From a checkpoint of a small transformer trained on Wikipedia: width 128, learned positions.
Each number is 128 + 24 x the weight over its row's rms, rounded and kept within 0 to 255. Layers, rows and columns count from 0. Numbers have three digits each. The size before them is the row's rms in percent of the matrix's.

# layer 5 attention value, 128x128, rms 0.15, rows 36-78, columns 0-63
096:145081108169159124156105157133122139099080147114108123177153102112091072121069146113132170117151153121140113110120150125173119130125115150108130143128169133164124141159149131132105113153116109
092:129184117139142134112143115097119116121137158117142143125160107158081154107134142141121132094117117115133101112131142110118136137142175134097162165144163077132171128131121136114158110138115110
095:156085115142135141134131112111119083113152116115126166118139142080125117149166142176099105166078148151113141131097141142183145139131121091147117115143148113093130119127129098137108167100144127
105:143109125199133137143129120084144115125126183118168117141123107168117103189096146122132153124115116156106110141099137141118149133138139107107152117117164141102139112154177125087140129146125139
099:123127124082134122132098145124116165100094133133101118135127151103097137106147102141097119144123160106137129146128130151145069141119126104121128114135113137178121144140091134114138125138095159
111:175098134121136135109159092121132078126152099082121155101140097101151171090172129177131069135092145118118134101138116139114158108139157144155138139147141139090144138111088096156129169134159090
091:124128133117099130126119114112109136098145101148141146121141149096120126116096163119117143125107133076158116149086166121136098135148132113135140121169108059097126153148083099172132132102163096
104:121089150099150133132124135131115172142111128156138123115148165102079130142133128138129121136096100119138114165148102147142123152147131158139136086111101097171107130107119102115128157069122171
109:121134127155150113123142139124149149121131121104128085126158107143109151134105140114136145140141094115147150132120163115082151133109160131132088157141108113139111071124153163154171100162116157
124:140125134156080136137129118130125129161128157126150144115107129188122134154119105150140168096118129158109119123132117127126158105128130149106150088095151156108146130129135095089118162130121128
084:105120136122143118145142160161123135134129074159073149173114126145153126122162131109134127123166167152122149095121110130092055135123092115118075110158100172136121151107126130126112083168132117
110:133165122150155124153120140112139178113124108129100133134152129148073125153123105130137183108129149122139114147114197116114166154121115151124124150124112097132131114154134135073099128122121197
095:158120127176184123122135118130117125104110151127106167156151116092141117116095168101139133112129159108126130107132136133119141131134112128142137164119126127121128150143154135109086092172140095
114:154101113143118122143144152123132105128119138110115116144139093146128127119132117130126147117154110088152116071145154124154161135115119143115074177102125024139132119147152148148124099172114118
107:083132121108126135124128117127120114149137113118128104067134163088141140140143134145124105139128105094126123109154138136149120132117125117118151112115087095141123158121141147172110138119110130
105:133109132156136149133148130131119090135129130150129144138115140124123129146161085129113072132146107089113063073086135153148117148148140120105142139122084076112158170167132093115081169136115090
088:102062116125101135124172153126137106184114100120152072072086162110120114164160113130130082142129108121114102132125119164162114120130118137121121127117077117129135167136111113153095165111122091
097:115134121098084135117142126091121115137156153120179145114132111178150129113143145117131156088138139114122148122145157119093120137125097125111150134132105078145136075145152158129150092115122169
118:092144129137144129119132106139118106102132149139093116160140129110175111095118102096129094120166109064148150101122121125141119131130125170109117138124122132151129167120142134182108141151095109
086:081064129105139128164123134107133105150136102127143119089144130136102133154146108122137094170124081080138128101130117151143125145112142147115143151108112064162118128110159145133135133123098153
110:142132115135121123153133138134141086158124139100077157103113115128133117118126126148144144126148145140120154110141108137152167114109131149134131145112135133108141109096157146152100134168118110
097:127162147122171135139084114146117203088159126161086152175158115137154140133125078106108138151091139139150107129082097149131146150106140101121119124140119140080129073132114136131157142137120127
092:133058120093141134147139157098143118158143107103178119096141125123102140117145099171120139152101108138127141133148133157120129120127116115140116087137137092148138100107123113139162134104125188
097:100126136120141128105153156127117135182128108168160087158099109113127107077130088118124131112177112167117109133134108124156098138114119112116088138132153169134141138123125088130125131101137088
113:128133125175143125132118142117137141160121131163130127129099111113120133133074148123137154112128132121139096120138135116169169130122132131129175162090125147103142151152158136081074085138127115
092:191090152136167133126096141118130161122135101153115168166118143077110133101100152168101137142123146140137122129123124127143165141143142086144091135137183132093113104130130115099127104137128159
107:134094113126111122186141153138124123148095152137095141153102106143128131127109124111119199101116108091164143107147111132170130136126099183117131112116114103130106125115130097143124093136096109
091:148173123131118117132102123190117172082094129113068123143131171155124142126188134112127130123128167167117130124143135125097107130134118121098140109122108139155106172141109122112111133156132115
081:135146117112126118103119122127151115082142143124155117145133137170111099083145136148114133153110104143119126140138155137160097143125116100119118151124151089159135154121088129127102136145149162
079:136103114127156124139128132131150130113141104108081128122139137110095106118145122174120126166112118131124133158115118146192114134113103144107102141115168118100129082100124152161098091173125127
081:102143134148134130171115133129131145143124091105096189161146069114073157143108169141133138120124127163110123112105120126144123151131141186156127151115119153075121090112093121126110098136169100
091:144125121128169119137117155127130176134139094138139123144132150116132143099095109131138133091109154119195110131119111119131132113133076116175050146140126126136130045104106158113136074119108153
093:132173123124093114127109115145121127153101109117097136116165110087082116139135160113133150140106124130133176166132154130122133145119172126118147107111077165138122130129084120145168134138159101
113:123148126149076134161129141109145127134154109135142142133080114134162129151078072141134084105129139143117099090131145118122129108138119128188075153176071109096122109147150134108138142088118138
086:128139114148157114121154162103138157078121073128129087094123102107118136114101142141135108103094133125157124108115144122112107111131120144142108151128094194151175136115069157142094115109102137
101:162096126132163139135146135137122121144115196154135121141108172068143105162141089132129128117119133189137098139112091114122132134146154131137161128154170097102128135142147092124107154095131130
097:146156130130130141151137111168098141147119170142097177154115158082143128169163106114124124135158140146129117129142160141158189146125178111102168122165114063087103117139150115126134151115116112
098:117141123099134133125104111132113131145122218143132143179102140151121107113139122104119154138127152189107137158170115127112104153143108098120129095140136094121123141140136100106147146093153152
093:123136133145116134139097127146117114120096120124132199148127123116127156122112096111136107117123151070133145120140083116125126135127171196165176126130109082118101093170135083121188132127144136
098:109133139114138147128153124114119148153128084136093180134098108128147157139128147125126136113129130112113137104135114109119100136132111114119175089153083109095106119145151140141135106124128096
091:078148125154086133162104147129145142148155087114100128123088104157114103183068110168134084129144101134123100105114133120149113137131132140136089158137056179124111123145140106131158127114141162
090:137124128126105129113104103130106093140122154101146158145159112161120142124153164104118127139102103113099165122138140136123153150119162095134161114100099104114138125140126106125147140200160118
084:136141123100141130141158109129138134165143097122151152104113167118114171151126155148122165122127102152126126141096133122160182126128069129119120114138136109117142130088145126146074097134115150
# layer 5 attention output (transposed), 128x128, rms 0.14, rows 36-78, columns 0-63
102:139108124124123086110129145136127159142140116068144096095093118121140121151129111147125117127118095119170103113124122130144134134100143128138175174149121147097133122089118122106131124087150122
092:144122114124138089091107126118131173105118121183125067090175139127127124152138107125131149148084132152142109111135117118151079097125132152108162096141136126152095127123181122150142142142142142
093:117136206137159059160108134134091147118137135108159088153117139151102133118094136113153148110119167111150156122111118119128124130154148128061116162134132154152126140146167139124120133106083114
107:117138137137132085119114099145115173127131140123133105149099130136119161134139143110104125143099124065149128135114129120143148136104123144125131160190102120120154128111134150126121164119101095
092:148126202105109062100142141141137134154122112093166159116104128127143113147097138138162119104143136143112135115133155086135107111155123115149132137105118137114136121097112129093158134130147136
114:132116149158149150138128137120117116118172137175113094160152174148142136117118128102131144141101171113136096110140114098137128144108135137089092122128152128173084151112174135128092104106123154
094:117124101119130164126179083131143136113136107127121088086171141109138097141099106139115160139126170123130128119118117165146144114114132135109138122138103122155147128187168137140103097149085133
102:128125103136093195163141164138129133151114149087121145111105105146126112082122168132118137131158132129110171133127144123084140116134129109081104117134102150092159107114129132102137123131074103
106:119161103093146115148143106113142094120137128136080172118138127146128126125142135112117092129137102108115127147114132128122143105128069160176138143170129126124101150152133121107098144109154156
126:116100097158105164116103121135150109125128144171132108137127097114131183113139117133115130182085100124137139111163141144106158162104154087098132101103118103119133143135112121143115165172103098
084:125121122109091125140135110125108095159087117116119097161105101096114126095095121131133128115124091140138144174137116134138159166142146102144100123098144137144129096170155112099157121101145139
113:126126120112099108144118113174117111129142132135152136085143087121112150153151144153133102145121078136130174144129110150105155127143130110095187130145157120090128123119146098127128162165141166
097:124110128108132152109137140152089118143165100116089111115117174143144115169150117129111153108126115064129105133130116127180127122093096148154144154149137146123164149061154150112140089059132171
115:139131130126162130107121150125110113126110108133093108099143111119124123141158101158113096122156107177142120129121102140116109122158118158108178160135139138149107161095088086123060131110162175
106:100158155146128078116127122132125094094131122129112147118166135142142104114148122144157159091165137177099173127128137135108136092158102135161097126132133144138141166156126138135121077133109123
104:122147165131130103112119166159108134112113111141159075157180160111146136099146136123152158109139125124164138088136107102142147126124124140118102152114154170201144110066098110112102107120093140
089:124140196156135072119141135148091129115143126116123183161176110110167124067141112129144140113155145132129136122115137109098127120125130130153090157144138155142153131117097121106086136126100115
098:109113109127142103094119097154117178121108127148121065112131105116104094155119132169123120115104154169125133130085129158127070095166126162131135103118110111137109132165158148141106148135149130
125:118145140145147143131103166079144105134095114118127105128146153134142103142147095137165147094194111158113118098118109146138112120123153146148147095061146138138120131081089144131129079099167158
089:130166160146122083133113151150110104129082100121114138135150130136113103080146136112153106104165080171131147119130131121103144092155104134103106147130145143114103141126111142100125134118128118
098:152113183159139041118096139122087130128138115169107126145110120135123120147155094150144121146131106121137106129134113134135085155127149125082167129107149117115097148129128113174137134131172156
101:132146171102113109151152146133146111143103132090178099128095141111090121150084167107180134124132121084160150105141130113153143161145132088098160137098088119146116090151126172136146168135139127
099:135149166122135081137142102133104112103119144092151150144142107157105115088114158116136098132130148174107147119128146108108125123173116122096090134168128122108096161136122117084096172110110106
087:154136069119135222154142136101138130134104154099163160161150095123112112103135131129101115139126130148157106118147146117120120130103146094138125094101145137118145119116105110108153168118111093
108:131105099137130164097140126175116129124155118116114158102121142136124112155175121117076155131130118087138151132152127108155118142101094147146170140153153128104151135103121113146166103128124153
095:139123116101142178171155125149129119145135125079149123137077146162085118139097162098103133160129134105152149129155120091146130142158104125064131143158121137127143145104153112096151130114092134
112:132101164126079105083140144131119135127116109097102138094104135145144108138142099131097124119150128142106121119129133138138068178108143146130155115120109112111156112082076114096114168127150148
095:122088120104112096096148150118136126160138144129106096099076127085168187151096131153144123138127117138143151135124144142104154147146156094165131126127119128166140097128123113137132077125151142
083:149139123140131061151129095113137180130126113083143133090126107121138167162127124155123131101155179114159112126143129114111107177125130142111142090168110156135086128132116127162174063104130106
074:146176169152113017140151102114110135191151122123136145125110133138153119110129126139152115102139140120152120136122117152111137140157123114103127101171081159144117134103150115136145137116127133
087:141138125142105148113157108136122091154157120130120094121136154143158118077109124134128140118115146090160147141128125126152131121118124115095117107137133148137106114105154122101123191164099121
093:100157106104151180112145109117131111128129160114137154133116088147096104140142129162108119139100130177087143124152108170138119113131073109102136124160113100081132166167108102155137146141119130
099:159116090152110176149108151142098088127158104158121113129119150165163087061121123134110130142124094093131137132098154130135146089095168146119136133126144134154105120132162115122125149146099161
114:100103112106180185112090118159139118116101164105145139158150122120100118164127149113119136126103116145112137127139082145130121179087114141145144130093153122139121154148123159115120134135130137
087:114128141127121136099113085129123117143133174107118165133119082152118088135146113117144140127087145162064158121178142131153130101139090145114108079174117129077117136165143129137136081106122123
097:137144125109126135111149134105147162102102134159117099128168134168127183149125162124139140162146141121111123118140139117135117150151120101114105114127123128118180116122122109150125141153099104
096:133123138095117103134109196147167094113108124144102094132148149136127147111122141126150147110141091116110122139104145103128092128156152139137157143084164163167142099138167120114108139138178173
098:152121116111128126138167136119142149094119099134152066097182154132135197149107143177120142135153163086150101103107131082127113167113157107126140124108153136123152135151095115145140170176129098
090:123117139139118178127080192152169079104121118152130094133136146105143068147138123130128143138117074138113120143129131146131145112126123118098127173073138110163116139097108141112089152142111161
099:144106126132139097077126149154114084092153157143138073127180165093140103133105144125154153080109132138137137107126119115149144136134127146146142137066164129146155156123156169096093186150133164
092:131132097142156138145097108176143094120143149102141160166156129134135100107121128121179140112133134104127128148129112154095141152096130153161159155151105145135104146098119156068089140122097113
092:126115141130103097146105153124108130100124083142128087121128169128159117085120128137130156127132120088162119146089141111126134103102143139103120169113148122169108127099132135132112176133124113
082:150125103143146057109183116116114166106147136110100088140147103128143138064140144155145122106122152122144125121114121149127090152142131139110143114130111120095131125162177123137158169137145093
# layer 5 attention query, 128x128, rms 0.156, rows 64-127, columns 0-63
071:162118120129156107088070139134137102094167088129124114153182143106126123061095165155111128121159114086103102130125175122155142104129166130167100089134090143143151141099128133120133131156135108
087:147163136120088145126079110112117166115127124080131143132145144159177114064104120098135145119143131106126093153130112138129103105158123071125128133161143119088134109118138115131142123096097090
066:150111139146136106088122150142172153121122124113149179133123130096093104139123092146088120092164180135140103147122141117103108131116134174194119097141145135138127139059120129117104125127146142
091:106116134120116146123146155095136162137089135129105138159156093130124151112135082106148139135134128106145130108130164128108089142184140131141161110154129123087133115139104138149129094086128111
081:124092128133155126138172127180103143143109148165116111148115101092074131205120132163121133147118099145132138083127119125118112154118120112155118094112134082112109127191124158110131118101175146
078:116127117121166136125145143161123126138139116136110074082135150125147129187152124097127114152120156140128112100091114124112118100113112111123150147126159130135115170133138153101102148118136099
070:151133132081091107145124135152152097092143105117161184078092110113132096161135129132128106120106129172167135128125090118124155150086125135173134122127175090110108096096112115112099129135126165
077:154163106134181099136085112101115136116120158135177104123177106152105112083115142139124139135167133098098121132146120112128176091097141112127139133152136161127149187133122137154149125156105103
082:144119129161143082105137122155151093098147101130133108143147166128150155126124124139150083095162155114134115111113121093160093110112136173106126126109156121123111150146150142113123130150146131
082:135060110085124148107135137153125146136132126104127119136174111119106110141158097140142118169130162147128111100114181136136084116149140151140154144162145120134134130115107128149063127145100163
081:137129138149156125130164116113111157132143144118147163135139081140172131153157114117122120141109117138140160125137085154130100157124131085128138108145130133082127149140089137144118103092156104
068:118116140145173084115142119148116124104136108126098136106209092103095089119168145154178112164132146146131154100125111109131109110129130123110161105123145137100112140109130127123116088136144160
068:145146121147138129116113141106116102074140145173116111093121166136161154101125115135119156066151147108147148139144122095159160150131147121093113146134089124179159137113135154130158132153115114
075:130175128106118110155063083080139124102134118119143139148127125145117134044115164117113132101138127122118150165135137127131186114110156122120114138149061168139140148101133100111127116123108121
071:087134139102095114118102132147134152108139147114167160135136119118114093130130124121113153111147088120104138134159140167150146133142123138133115115133100137127136082125145109163138092076159151
078:112119126134122129144104100138112088122138103136104106175116157128109147069124150136122120128137113138104157168128111107130121113113115172149115155109113133136133115146177092092135152128128134
068:135139110160116134113176118089123162099104122132112113155132141147156157102093100111157097099113172126130132107126103122117074159147146137108157133191121150091126174146132150169136125108090114
068:155175150146116128117082131113138117112100096106128120159178150138163101045127166100125143109137098104171166155142135124139162139141120094119155151145116107133134146118135119145162137118095141
078:124096119141121135119135153172137122142151109160151050128120160149131138162112142165127125165133111117097085056131101117152119093096098131094141141109159127153094147178146155095111166190154144
063:135115138156148111114156132169118142118162125130128119154130128102117143107135122105128099105176153115138120119097133105152086090158114124172138098139144104094074122163129137115088128109124104
081:174128128128128137152147109136111147092123109137142164105106150148152113136126120089114115102141140075106097107125117105079115155131124116134096137120155099131125100152125149143165109164150140
071:165118103107111136161160120117098168124113140117090130125115071120140141164135090137137120133119115134120130101120136144100104169154151116148110148153126093120114140141091142148133119121118134
069:099110144121126116100142105148145137127131140141116134090185121129111112152188149132136109166105161158151141130112139136128123143101120101095166104119140129144136156082132163107079125134100145
076:082110161076126142124181144144139121168104139140106119125136125077121112145102109097116115098092091121195098157078151133061104136157154150163062095083167137128108092128111116118137150128145138
083:128149146162121127140101094116109119146143156152132099094135131139128110141116161115127144118109114122122093111128088099100160137120143074081107115105146150143113139139108133114164131160139089
065:105124124116132105105132132134155156117113148115143159098132096091096113135154052094139132132136162118162119171130121121140134151102134194152153125174137137127121140062124118165104117110143125
086:125066131126148128111116150180136087114113118167123094166173103135101106167140110165116131170138107163139189118136131131133094129125118154109136114131173142146120188136137144120109136144163131
072:145124149085111136131120153145134094107119127157141090122148186120134096123103153104109122135133108129174130146115110126101096093146133151145101139114182128151121162128149114118106176142087161
070:097129095140189114141138155119103111092123117133136126118151124089100117121151106178147142129139132122106136121139126132165116101080133141113140128151200144107128157152169142178119137140161140
063:085118116164141078110151129105146111118139101142107131121110120107130165109134119126161101097144124106116108120149104109137128106078148169121140135147125138101132138096147164116090126128159108
073:093116140133143121110164133188142114172150162158157141103097116099094109199143103139118119139132118157167140116109126132129150151123105172152143084099146101138111129113118142105082119118170153
072:080130129119135158131126137142136178153096143123147097125113134126156139187144101138135129154095137116152155085094151162119113112141100102099144148123160115143115173135154168133121143111154126
078:109147122124163116156157114178134113132100079132133148104103131081104161144103147110128132146096135136162132108113118127076123148103128171146117116119120103136140161156122129106125147102158141
076:154130160114137148085184127147118127141118150113109098118147109104135115136087138112115121124133090159124147142082098139094104171160132081145098110089121093147122150140114137098143136118101130
090:114142123143100101126084109100143109122141118125139130125112173127136158071103175112126124113143136084111093156137131107143153107107163140127122124135078140140139108116147087113118150132127098
068:117134108107114096129157157116163128119131151124143164095105103098115127143122099087135121106151155137140096183120156121130151157116129143135117125139126134112118113108120130128096112136142093
074:131138112113160183161125143140141140126105099081118115109135154103129114157161146107104159161103123127095125132102133173103146132128100125120109140118145139189172120122162103149141182123112146
064:115125088055118185145159161129110140135110119099123111136091148115153113147110113137116160159112112136121135111113152189124144152143120153139125167151130091162145122103117112176126176120112139
067:136140123123179115112112118179126114105124175140142121112132104118084086155134115139116145120157162179153151121122146133138122150111102145142131099154160104151126158127125148129111125106127133
072:134112108118100140125126163116153144138095145132145159174121113169096146136136055134122151101121137151152127105149202148139088113139106150150166155171131100102120113116109126164116131149121132
083:144120118133112131141108114092143130132114114149119122134111173108116155134132164092130138124107182153114074159121144117088085117154141140103110121125113153186125145103159117105132173122095130
085:132133121107090135149128118087099191131112116095082160138119089152130132111136111096143141145122116093124096137149151155130163147149134110128142121176093111089128090138102119158116090099095101
069:150162112144144111109153124109146116078114183133142152103128119144127147115135117148157113042120165163136135132147108115159123172117162179104165119148124174101117124119111138181142145102127167
066:131131108127125093140189135152124126125114140115137166091104101103114140183142120112155105119098158136134109135101097111113140170088122145132148117136148111094153147111116146149140112131163142
075:140123113086132176144125119110110136149110133087125107113130128109140111146115123136119147182093117140106135126118117155107130124141126095126117146111131123161179162110135124143172159141124171
094:130167149178105130156097073130103129145143158113151119153105137170134129086130178119108122129120112139129170128125092112156148138117115093122109134094093142096108117164139125115167108130110092
095:111157139158138093125132123115118128120117129136137157186107135111124133095102149120139125080151111108129125142138105079146117121130144156157138101127127143080093100171139105116128123090125115
086:120086124124144130128119179142145111102128089132102112113178133136153114166137106149123128136120119051133108149086164118126109110116148149132090108099168118130158140115129129118119130200149123
075:086157126146102133161152140101117167160085147132114169173125112117112171137125134111120117100093109118152162124121161122127077133126139162174136098137098146102104081121102110143148109124144097
064:128131136158136072090163120126130109095154112140116141134143100144132133111137104129188117102144158144136130105132164093150104095123154115103162118147124144081095123123117154111100100144125122
066:086097126135132142117123148115144136191092119135088086197118123138123163108131112117114146142117129129119110106160199130115097085152117151129143121119111126124155126172138132096126131122112110
074:142101124145132134124149151105109128149149113093114120150164140128123138128175112169132154146162131128107128140137150133115144104167092115111156134147170101124089131162111143111114158126132150
085:118124130132143133111085131167132130165144124113132125103179131131140116138152116087100135181149121109142133174095137159089111066113128109166130126112152120135150170101124129080105124124150063
080:142143137158120111129104112112114124121134100140116148130111129114129149066112207118123131119120131142117100146153112089161137163109159122141138091115090139114092095129130111105149108128132104
088:148121112159158117126087112121111102129125125158120098166116185096107147104108146148109116109150126091121108161131139099140161122104134146135091108112117148149139131150182108119146147151107147
077:139137108117105133157151093056099164174134120112109167154079092142163162113097096103128108102135097106134119137136118155099153147133146127128119132166059139101133106122115118136121129110094112
063:127124111099114136127117133109106117158125147138109146096113075145121110140132119155146148149092129151120130089149145146153128145111140102120166155153092102133138124114093110166110123104098089
076:122129137130120139113076103167134158082158123094143082121172144161123091054149108151124105146149154133108145140111116143168084107128153126134117145145172157137121136138160108116116138131113125
071:124164119125097148119136082116107213119144154122136131138091159159134139108132101101135141092119135120122127116126112137180142140128133103118151146154112127141101073132142146155116099113085151
083:163125132120115125135105109136104142125103141137099134141125116111101120119108158100102128135113102122162100173162118123121131144126149092137112103144136117120119109136111115109145088121104076
068:115120157125130150140150138091129177174123114127097133125137112146164173141136140086129132159097085126123076085134119137079117138135121123124109142096117144162136129148065127149141109108089108
070:120111146127122138090155133102141151106119136122099140136165137173170143102142125148138119125139135139150091140142071115148127142157096125129176121129162166097123093104117138147138124128066135
074:119152146135098125144068119115115182145134144137159167166111088171115141135099132104103149139112091096114107139150130149122151121124128102134113115127095111112133110144122127104124101096160074
074:133138125133162134126123118138130060135111145184112147138141127117130120088130123131119132130137152158174169128137114115091104120112101151105150154133167153169100164106143112126149159120143142
# layer 5 attention key, 128x128, rms 0.144, rows 64-127, columns 0-63
084:137151146129120098121118074131058128118197106163128143138101153143170138096122130118132106130125110109140136148145106098141152133139137138190120104123146108135143132091110158112144160135106147
093:177143134137128091131129144110136195115099145140147088122131115150133150102127120115135136108148145102113140138113133178131138118118162128086119141145115140125136099160098117129123149145109118
076:147105144127154105086132085155085101140177151175118157144071131131152121123104129098137110140104169131133143120177130110146137128149140111140140095128133129140121133108130143121143126133104115
100:114127138098125108163148145127178145124072128117126122111129118140149144138129120103142144154146139123098146125123115188110133093146128122120120157123107121124137109145111128150115128099154141
082:114135131103141151121162153156144096137144120129112139138077114116086149172141125147142129151120113153120120096148089092088135111142097127142118125081105150134150121170149143100143090109188148
084:051160103113110127157160161124160117100112107116146095111135128110135120140140152124123150153147093104091097115076154122146119149121114169104125127070125089140100115149131122108117126142166173
081:157100135139135083061160097151098108149167155128110136133140105127150157137142120128130109121122123159164088118149136071077119126126129139150140095159145129118120137107099129100123149141108123
086:163123127146118069102091104131048090084175108150136153144158161139131117080169145156131099095118078137132106121141106085130137149124141143134150110138133129126114130101178109126162111123097118
094:138119123165121118124141085150041117136180126144100134148135128132133140123123146154149119141129116128135127120120117088139124137112158124156118086136150128117100132110136151104130148164097118
095:116133130089136149148118170148208122105083123126133137105151125142137127145125132111118142139138136123100128123122135169124122126146108125113143159116128132131162121113121115144141111102155144
091:118157093120145175172142176092154123087082141121150123087126115110102113167149116122147124154135147123104119109126139154121159105120125124111163159128101127111168119166137108129123123116153143
082:129129165148130115097157096143079094116161158149099112169138117127125128131165126149162119151145105147126129091117109085115116131117155123157151094130132097121108166125149180081136151136133129
076:128129085161123209105106108100081137145165134115115119142131135112121111112127122154102119138105122141141125150103138128148098141114133120136098108112121125104107130097114139135113130172098109
087:170110134162134108100111092128047121148161130133124136148133141138141129092135137136127111110141108128160116146139112088138142142124148122144127112161153138114109112110136124136140122159063103
075:163144164124139007103136070149132154148114137160141141147102119124102128137126108104160128075148149154135147116167091112103120127136108123142126145143099122151128139123128150126129131120148128
089:194102138166153145083109094135081125139160128139116127161122127141136105095112142170128115096127104110174153107135118085137151129122148120139115119148151135140110145135147121131165125141096129
080:165140126113144111196088138126125153108106144113154125118162122166161149117141145160124155099119142099106152126106129153115147113100145125096130137156086160122138091146151095158136116129123116
071:157112146144113103085113068090061143139178154158122087135138135140163131120148151144136107119146131119144136147127120115151156117097133110147113129122111144124128111105134167116112171137067122
078:101161110114117101147124127142133088094142108105111116135141150124082167090083151165123190129118117142110117124104158071112142136137089140138124095096158094167123143115153155134156138135119149
083:140116093173116147111169095133049138140167134135091109154109132131132149131133121149149107154129141122116139123121094114135101131132150113154119096129146121133087119135133168102116133151107124
079:145127127144112102143118134094126153133138140156147151095109111155136138158136112172120120106110169126135112152120168114106100119130183141125073149119093189140138114187129095146107120111169126
088:127133129089157168155112171144198140129086111110148135078159122152146144140121121136106126133106127135117137138122124162123135130145122119118138163134105147113183107132119089141120122099158128
068:127136146134144205089140168139156045119135161136102118131138132117140107166125139098133114133173149111130129067105154110142135117103101133131151094104137071090138156118131132125130095126123128
084:111094155077130096110165134131188159176111133095111131139063119120137147148135110095140137151109161122142137157113154125146110138140135177160132119108112111166085107154105145097071160131155167
092:109127140141100119096131112109063122140161129126121116131110138125111126115158143160120118138122134138148095138123126100133115129110141144135138101122125123136084125132143146112115125144115135
066:150117143085135085115132082168088094128130163104102159159110112142149102106121138094160140113092132141156139085168105108145123131128170089119147090141125136131106111076168133133096095100071113
086:084139152100141186102158169158188089111104121156106116114143134108079098114112116153134147133131110161130133112159110121137122133142094124132138153077138117135180110125140139104162146126144154
079:125072137130123105080176101139125145150148124163112102145082139116121126107138125122127125113152155132136143137094172117154103145147113172155114105081137137185096122127135166099125172153103124
080:140108135142126071155128151135114129081147105122121139157171121153092109137153129176167144078124062128131095112110116120090154127147115136123136132139117130121133129130144139099127129108161137
085:142123121157134094127125088142047094131178139137097139157119125146110150111137126154138106136110118128145118099128120090132133125124147118150137088149141104122110134109138153103134140143085117
083:111119113132132160114155124146120086153154157130092140150074130100096113161110120124133130158105149177135129092147112123137108123133109126159153099092125094147120145113142161096127139143113127
085:108135136103134099174137171127202126151060104101148126114131132126117126151114136100136167124139108124106128137129133156138149131143115155105141176099105119124131097120142111140108122119152141
084:107100153131127117105176133148090093132165134150109143137064137130092130160135129160137090125134093169168101101121112116120127123127110138166102125095137142134117143141128128084131121126108128
084:123132128081161177122126163108197141142117118101130109112113151120140127177111121086118132142124135125129157142108161139140125121130094151148139147053094126157167118143089104120105143123146161
095:157137120166117105116124094116040132124169148129126134157095123145129130109134142129129118120135125107150122143118130102138141136116140123143111085150142113119086121120125150120135118145083121
081:138104123138110120128121108131064110122144141116104157141127118139135138119122119105133105134090115148150134099156124114129111128143135120165140089161143131114094138095133144092110116126074119
090:087147145091127105137104169127204148131098123126163121126133141130143121148132124104112158106130131110113115134124135147115142126135106146099124160113117140155160129141115099152130121107176137
089:125131131092146130157122163124213146137079116115146133106145125140129127148131120100103161112132127124117125131124142167118134121137098145100119164111121144141169113126136109151128126100170132
072:116096118120121172065157125165109068132167123195116143152114145115103086138126122153131093138126112171148116085159096122150081155128117152137126108101126133114139148103149125101151133129131125
090:115109121100117107169125140134172141113086112125145155120150102119138132122133122097125149136126126111098145130153135166121141115149121116097117173146136152132157107130117102168136102115138122
085:108117149128131178086124130150109129133129137147113125141112130145121126100141136124095122172150144101145157156124157144140137142129113174103119123119137137144099129121109116152138073138096145
097:143146126110128123168118158103168174115085133112138132110152117146149146112144120095121130115137146102117130129141121168115130097128154097116109153160115145109141097160126088150130109108126122
072:132111107155167111132122102112036124085176134161122176162151119113101129150149137183112104125105130132125150098144138119125131146099108122122129094149101140087106183131136134124117118118130142
077:135133145140140102096140122142063097107185167121122145135124105135119133148152135135146098119129122163122111091113129099092113109128117089132135071126117110108118149140126155087117111119122109
089:107153144101143129137114168130221135136088120108151122103148134133126110133124121122112147117116113130109129139126137153125137122138110155091132157109117139143171134136121094144135127112157140
097:148111100162116172104134107094035132140158138124129130144107147102133127133136132150123118125143139110138124114129108099123134133123146117113141106145126140107119133149144121125131127166095109
099:156099107165120111122144081135038136122173133144097135161095125148118141106125126139153107141126133122140139117127103106120117125120144123155130089148132117133091141144138148107125131145100114
087:098154150092116117144109177155195125111102114132138136101131140144131112112107125085133139126103133109122099136108159137132112127139133141175116138128126123138159120102118138126111162094171144
081:122119131105122132157124137124146166129075145101156166123091105105126163152142105086138154125106152112118145097142133171110173101128134131096149144163111128106153115177132117160112139087164126
085:142119122164116114122143101126052114125172128138098138159129113120137161122140133157158099164134117118147130128120115100140117126127153112167136085149141110105094139105133164101120139158096127
076:084124143100099083171103148144212163126075081125138141135128128139137121118106125115132133152148124116093134146110104152127138127130151146110105169128148126146116102148143100158140111117155135
079:082138097120123182160136151139175112104104111136112088120184117141152143150123130126121132178123119113094156129129132158157136110143102079165122149099122107153162141105108150120128150145113152
092:089162133103092141129142175127172097102081115121163110088106159096126088122124120085149118138150132116119080102114150142157154136136114156111145165094140101169142093141104102109118165119135165
091:144123121168134162094131090106051139118174152131107114154112118143139155117129121147127101153125135125150119133137120119129141122114128118132118085145147113109105121136114129116137121143092129
095:150109096163121188102124106125068107110174136132112134171103141134110110103143160156119107126098132107134152148142119103151127131104139131137113078151145133126104130135148119124140105144106125
088:161131097110146153195079138115159147143105132066151154095141115143133152108130141122102129129110147108109143162133129138134152103121150122102127143175131163104137099145146061164135117131099105
084:129144105105139189172131183109198126109097115080142134100174116124131132127127120104105131145128113133108107131111139175114138130141086119089130172132123122109162111133101104158124102105134130
085:162133136083155136146128160129175162104084128140133097120165159134157101107114130126128175109156134092131122120101134156145142150144151125096139141143130118118156110127137107150121125118120128
081:174125084136139180168105134104149158134072146107143121129137125111118149112123118120106151111112175100117155131134137178146120114115122100086112131137091126108142108138144097158112106133104110
083:127128108115131255086148147103136147112096159116110115120108119121080125089140111107110093161105141165158110126129140186143124111131135111131116120135124144127141104164121081116149121106098125
080:118141155087129032158105150123189166175104135099153135085093139125137141153125126095133137125176176113106125150068130145112136126124134146130133151112130115142118108170137118149103108099177141
077:178134115137139101112132109126145131121110154118088110130129110134143136133091135148125141124140183103115161120096134148101138126108140128156134104142116122128118170153143155115128122127142136
076:146142129132102108123115152110092126124094142144152159130080125109094137083135109099157122106132160134133123127191124122118167108138162124138102143163129155133134075147139109151142108128081117
082:109092130154132153100127113122105131159171112126107112141132137111109091143159152181128121138129104139138133134140125095167120154124135161090149130084147138143101124125155112116124156141126151